config.yaml
d_model: 448
n_head: 7
activation: "gelu"
norm: "layernorm"
tie_embeddings: false
init_std_qkv: 0.0358
init_std_up: 0.0358
dataset: "wikipedia_en"
Each number is 128 + 24 x the weight over its row's rms, rounded and kept within 0 to 255. Layers, rows and columns count from 0. Numbers have three digits each. The size before them is the row's rms in percent of the matrix's.

# layer 6 MLP up, 1792x448, rms 0.124, rows 1604-1653, columns 128-191
111:109141159150146130137150156145130155107150103105132129114134098130132112127133132125118163139121134115124147109096161155117131174132079094128096118156122123139116141098158164116109167105093146
092:153141142060170114086125112102176145165120071121126135136124174106110127124098100097174111118120118117153171135120153132146160138134152122099135174148105136135094122130103107147098124142158109
102:076101136197143153113159182154124102108161152152104136151105136135144107132114136140122139164131093123146138094115176132111102139117117098126148125124117100135130164143071146103164096165136121
094:141113133160129170154162129102120112125134092127106077126096187114162108131116137105141134120131113084128111104124124112110112140116125143120147181157135080129100126134155120090121099097162092
098:118133072112120157156142133100113131136153137109153216117127122129111135152156152118118102103103144117105104117137087176156132136100136106157088095073147157149119147149116156121113154133113119
105:113124144118143152123153080133132150108119129140145153115135135123129124076085167117135103103124142145133149148123111123124117143125145161111130158133099104128146144135185145113125148117129119
103:151116161145164108116146154126077116128152141134122114150120133135108131140140131107127133115089114099127158157138118090096150116144174147111146131088133118121127145123133153133157120130098113
110:160113101116125101139115103140117114164137158152125109112133127128139125161122155088120142154144128092195175138129118081117131135123128181159165098140147128141150147131133110131096139111118113
100:137072138113114094129130118137137127134142154153126139127133148124139094182107106121112138144157138100150087135117165089142140131102128102120166156104168112130156150142152158082090132095103146
092:103129128152121134160139107144186128115133151127117109134162142083158126135121145129143152137148136131121103110142122122115131142168088123117149136124102099132143116116113111139098149082113150
104:160081084133158123115127151157129127109149154116136135113154115127115164148146159157148152102115151112165127108095147160111108135149107101123121137172142098133157152154136146117111149158153103
104:147152098121117126189151113076118164132157160136142144129137127141115092127145166155128155168116159095097135132164125142144140182122144118097150110171105135121149150100193155128182129132127134
105:143125081111116114122131116165118147136135118187131128184123107114110135125126112148082129116117155157090119140145120093110164104132126132153138128135110125143162130118126096133125124148089147
107:140132110148105107125107088143132121160108178127091100170136143112100179130145150125134161125127125082129188080123103118102096143143113143118171100130099149107135098107115148140145176153132080
079:137096154136121127108130107141141109134144144072142112130106123150080084117126143133110127093088133103123110145142111127103122143053144133146112140133098151158145117141086130133151138114197130
094:169151103130122124135118160154091151144122089177155145160118153132108104135174148104138106148125066148135115133149139142108159076143113098133134169105116117194100101182074123139141098112166169
107:139088101155101137117125129126103103113134173117166170154127136137169108122136129103142134165106117121155196125167132109122149154155126108126124088130117160095137132132158097197141091120146146
085:171136098077117129140119152146128101121133114154147166110110092121096143199154108158137124103153133140141114107146115099098110104133125131183065103066132143153128119158101128118125097158079089
104:151133141131099149158197161159146163130115111151141100121146146123130120093152110125118126125127102078143102146131127112113135107123141125132146130148143070122159136149148072100135135140086147
090:086137171088142139113140171157121096097138118138134108149121120054130156156182161131124115098159140094117107168118127099129176115152143141115135141101175116141116109114131137137113088142135127
093:128085092101117090138131104091119154113161097143126117089129142136122148168103155109142103116138153140134138166097116091163136186108169118154156115074082136140133094133091125158130134132158112
097:144113159119091147146105146103152170152142075111116166099141158152130121174125146155161139101126143143177152140153128124143130150100154171133112130139155138149114126167154140126146172124164109
090:146099122101101074115095123155157145149086113169092117096098131115057127155087147119130176175162128110170166141156093127122149100136117137118129132122142151127133099149109123115120100157099154
091:087132163121131133091146134152149119122093108139107106136104129131125111149137165112104107157125112114119138152124141136120116148140103161101137136106121100143113153110141132167167103124130140
103:109129168142123139153120137089141146165122088133109142112101117122114119109126143102134120174134094153124121119172131161130135112150151161082150152123126120110089109077114172117107116128137126
096:134122122116074137108138119170160143120163128137132146131142112118153148126163109133119128122105136146142147118117093110131161100181093122137113142154118075134178093153129127174159079166165107
109:108130138134136111093175139138144104134108155110146143123168136137111107131124147090156149151123115137120129080125145103092121106094097106104166129111127108119146107137106160082143162167109075
122:122144102179090129134105120179126151171082101119146099067124126118189099149134179118119118106164111115123154115134121107131104137126128096129057132141154110108115144126136143092088129122112114
103:101097115123125137119092117157152117153123116178158142084094103136132106184128095104149093135102104082134179173117125122148119151119119132116145146138137121137145161118116091155092151128112112
099:103127121143149111174135130122137103153135099117096149113149099158153114140135161132134139142139102138124123148125133148141143076170111140148166154148125106143121135167154132126163120106109097
096:107165132123123159070118107123153091109138135154125113144141079141140156111147126144139136166147119128133149154129146138126109136112138123117121152122113127111112134190172140106119157107152134
087:114134144163106132115115121104141122118123127128144129121118113115109109166160106087144170113112106145092149140136146106094135139079118146111152108158127111128127148117115165100143079112137130
109:148126142096124126111125148100126137120140138122158142103160167138146186120146124145134150124150069125103168191116159092104131154147144138132141113142127122130093160128151132151112140112175100
104:130176170169158129119118125093132109125143135150093128164110098172128119129116118130144104141142108098121143120121102156124147150138162156108126144128084124136111124171167120161142108147108198
077:159155111089124128132091106156138115124120152108122109135158094127129167084141110085127087140138125098132182141130110155143160111139112112095147106136141152124141132098154162145165173103163168
094:130115080160107111120109133113149124135127111203146124130092125105129130139144139093135139115104156117100098062121082145112124097145097160117124117107145144155125086137149098154155144129134126
100:110085126165137149134158119108111097180133151147111155134127081120136164119134166124129161109154109163142104155157146151107161119076087146125171169114135151141130154141155160109140126140133117
089:150114201098140128074106102124135094154122151110090148106128130094152140125133137095103131117150141155108149181174119163151138146107137099084164100097098139133144151145131096135131163117115159
099:140137113146168114155190107163151146111123118131129099156152181088125100114158135145156090118094176138160140161120125098109159141162101136108140120165127143142124145082138114155172117130136134
099:143122127164142137155086090159158127119134171149147189119180108104145157149142097140145106098107113161124099175139119142108129104134116132112173125142122097122120140121138117107091109123137103
105:158084137137151105169074153122155173141137123124137106123120123115145098134159155146127127139135144152095087075159118095127113102159070078127103116124139143152126132106107104147161106183128140
109:110106111146118169171118106125120140095104106080127149138092129137152140085149174123140100157095169101129151130118147104096142112118158077123110106117095166167148119116116147137119122155163117
104:106129164152117164125128146164140136171146107120131098121118154126126125129115089122121097142111156057119147151118170121135153112173098114135114126157173150120143137107126173124158143143121145
092:098111145156141110103112141132113163131100110154136132127106148137139146123116124104130122141057151136100130142139155160175119086160153133102125159102097104113142171171127121131125113117196121
112:102158115125127122098128118132109120151156151143172122143121180107125149105114074146086122154111135114092126126135122142142101100140101166088168126084132149141148145136102141147143157154114090
108:109152122125124132102141117098167162139102112138139122170117129123131155170165161129138107159122124113088148109131155129098153140174144143137155122121131140129117154162112172096109115087109138
096:116081199138130115188128111147118141131134107159122127116152102103121156141175137108150120134106140102168114106122167152105093106102116096123102152129095138117116148092125165120120101137144164
104:160132095132158154154187131118166138148151127128153087142124101133136121163152109144129127137110186080120178113143142128126130103136132116158156162147137162115141116082165131089124131124133136
093:107131092139103107103145163135144152070128201131141174160117179154099104148127147155118111102153142111143114132128144122152150140116157105131138158115159131131142083125134066144133174140114127
089:136142139106126114141045124126152131156128146133101134113106117148120129136159107109143181121138152098084120075137135122123138114093146148134133176148138096102125123149136126109115149185117112
# layer 6 MLP down (transposed), 1792x448, rms 0.241, rows 1604-1653, columns 128-191
109:085138095137089121130150121147136123128125121096092147112118120095136061133098149122132100127140134139119146156097101144107125133115120162128160132081127126138099116081169100075133178096150156
097:137130120100143096133153113183108121171114154137160135131160132114086143100157150162133142149106119122142094131101148099108107180108119156106056134147064123149152135121125154113121114149096104
104:112118147084167114167142093145110135137150131098113093131140108141101156115072165140113149120121094119108096160112105099123145106090174133126161119109167115134136104148115132057087102155116119
093:086114118126083078110113146128097116117153169100173124097116187110072166120108114160145112129175162110107158120122150138127131121135140118120121134106141123097175137126175130151138118133179162
100:121138153134122104092173155166127102107143122169117162135119099105162136133112127126124095134089077089109136120111103124132154130124141103095072171137125130127105146143169105123133081133112124
102:153141140166108139118176117093095167109084125138107146107157178173118128171096099126138115170087139137148101158134137152165106136147189123085114155095108090141122118097130158117151154111167138
104:127118144152109136177130129122104145122137154141091160092115185133098180138139119119127119144132134166096095122088113072141135157122111130148160126109133112116137108167080118109117098143149176
114:115143107110136106170138168137157130144148177143126135156092094159165129094088129143130149168133103099193149167166116106160133113109132127128136126172090113104148149122139112122099126101114135
098:092140170121097185131151119159125157161132135137157122100141104132137105136118082138128115129108081130120142093144116111125107120121104187082128114105066091129098149121159132068161119107172124
091:166123149109116166094128159134124179150149105113144111124132094139148136156146136127128129071119139109126172110116149143114099081131155089126166136122138149110152140135111137181120117172152132
097:096147118161118121124094133121165106130150105095123120155120118137129135099099114120143133140117130079146116120123146146125147120144114084150127150138111123130121120121132155111106123147172143
099:133131121107114153130085136090108116074132098142131102100175166091129118116130161129139141120099130123094145126134106130129156146139138136119138133145137102174123168107117169093142134119110172
105:106165120155102145149141108172194154106127132129108097148112119148143145132095129133156134103095113146116133119090159110121134134157121126116128167147148132092111138158116142126128082102064141
107:124141099121134088110078112105122117128152144116128163132151143121133129137109126180133136135080079137101110105144181143160120144127131145139139182115138136122135147137136152113145125110118100
072:143144092077142132094144106139126115171116153143167144105130147110097155154103144076169160110144166168127097137130104121130133137144142099114123114160098158155094127155096103084095137127140115
102:130138138118146133070118120107086133084112112145118124122144140114118106094175167093120135117110143081129170144136153165117138103143171133144110137175110131104094121147146124113116139148131144
103:170137139094130172139145097128152122147147133088122141114126153108105150118125109060103122131133154116129089107109137116140176097144120103167082117153098136118137124115161104168087142139170091
087:148144156083152135161083101134130139143066105133134138107121119118150075160126111129152130129126126163090114139125156159103139122145125148151102100175112132127150130141153120158111124118085099
104:111139096076142104121149091149144135145102102096093145130103140103147203137124140104116112178126144137149166136128116106136119148138163174131104075136163115130097142132099135101114098126148124
093:137129108134146117135095148141133152148135107139090101129158096171136093104120120075107157152100140112111160077113141132160100137156106115112146111160101102098093147135177108124146181140128111
089:110174125144133126153131164135137113108081129091127097123147144134083072120099150140124106132130162163103098112143141118160143151150114114129155144108131135145110113087118159116170116140114092
095:127091087144118090117125129145133108147146103094105113116134091106152135140119146124117167121149097145078176154152119165118139079118135145162125122103131132143075112140136102149091130091172121
089:156155136116101186130129154119096139115148138080111138145165143123114128085132142150109168101094095152150168112115099091145111131165130137149084125162120122144120133112090101147126116113121143
100:151150104132106176106090097147165122154121131112113119127169140109133098147149097120142070101143128114196122129123143141165155110147107131129100131124101108121077162093156110170143126091128165
100:115137112131162109123173089156139136109151112137110134128160166116128083124116145129120091164144123138126120158124146160147123145135119087123138112116109109116118110157075132135090092153097099
099:132111123113102140126153140161172143161124169089132135148123157122112130127140114162109086136125145148131143148158193132120104156128160115118142130140136150121092155161115110172165152110102124
124:130166121109098105181141120095127170081132109130101076153130121158112130109152071146108101102166126122122128155141091155148120155171086118135110118162154143114096112131147117141109130140149149
141:114162117161091116148147137169165137141141125176130146127139131087122119117163151121126111140193141104108135120108082116119125116148097126143128196155106140105133188127136144062082125134109098
103:103144102150120137139099122135150145118112125205138166127145108105121145129147133085126116125121107106120192146090114129162139084113172146140102138097112107112122158168127120145138143123118128
105:121167114147128147171128109122110118092110108160131090111164110130161139124126121108126116125129079123118143133128154170147114139165143132151154138162128177169134128138164175117106126115105144
097:122170163115156155169100126118124125105122152122132132139115123132098150098133106115141122127141087132133170133126126152132090096154091126153098138114090094117174100144111112108097090099094154
096:169104112137121132088127156145142078108138143137102127134128110120115145147102131123135135130130140131111159095099129142137101154141150105187130098159151125088062139148110116115113147126108131
114:140124127107096136115129138139125116108140131107119142089158137093122078135110129134102111123137102174112175168152103165112115179155174127135128142148108155136114163100174133139065147106144130
103:111147098104121120091107088114075148143144106110173135136122177121090119125142091097163132098111150148173151136131144105120106089130104104148120147118134119119155101142136095150137110136163122
075:124108131126122106086134133105140108157109107107096139123165133117121139120113154117110109156166125142098109110169152086121155156130122086103126117159103148133095116118103084125138092125122147
092:141161114144147149139123137131118151157100139110156175152130104148147107119114128146115091135173140135106191154118109111067129095130170119138125129114127130124143141094092153152111106156131099
099:118127118079134137149110173156102128128083101115097122142119122148116129169140124160099104105159138152100167121105074105094112144119136112143092138098106143075119123126138090130170171136131130
088:126137091153124148095147107140128131128151162131206117108106098109158133102139130097132114153108156093114141158130141086113203123125125119141076119111119133130114121129114157158069120121092079
095:128079104124093139111128136111140144186141132113072118119091107135147115136106130115117121095138059129167148132102116106148106137089061156094137085157103142178141156120136097129132121110144117
105:091119137162109131146151110143129100112150134147157157103127104111115155112120101167143115122143145118103125119151112152080116120137075136099097098129124109110124135138156116113129120144134153
100:184130109149165099154118119112117164130167156142142143131125129135127103132154144141098156155103107188084118122153129106115124160092111120107085103134134095114129119122135095177116104146141149
109:148117146157127107117105091125142129142101103157110102180143156096115140139123151102147103095102079128133112128155132133152143093129097123150082118150122143116145144128162119097115125155108116
107:097107125122140131098116183119105164125129123103124108160141115077098163108123147113146125121091130102070093124136100119123075123163122149136144127128156125127168101093131208103160058123119148
095:110141126120153119101101171140086139108121155096148099113129172112138130133125093145140149141105082115118160106091115159138139074090121120155123130134100131171095141116129088146131106141183139
104:111144112153115115174131138117113141165127140105144169131139126127177127125088117157121136149124102081139148141122059118128110117080115136112140146133095130098110099120119138139181131107118121
107:110185166123115085143151130155112136110119130185190144153117123170157118137146131171141137093121137129126105143139124095092132149111141163102182128130130110147170145113157120115159159106143092
100:148116118063145197104070138113142104096122135110142091124146068121133161092143129159150119127123151159129119123096138137121107135111127097109132117136108124175123118103126074159143132125109131
100:116136127151140156128113092155166117152151122112140124129145146124155147150147141114091142083124140105149164121099146132126130138144152083141148132140159138159120145122147111135126086098102098
100:130128117130120123127137093132132121118127150135084122110153106128135129111124115108068116135147097175152128120177156093143113122131128135125119152118143096107149128128117084093137131140186129
097:152123153135152144137163138115109094121091125141122136121148141092147114103128152126095106139129128129132112157149119119142100126125133157146149110162110142194098111112099129171104090079151135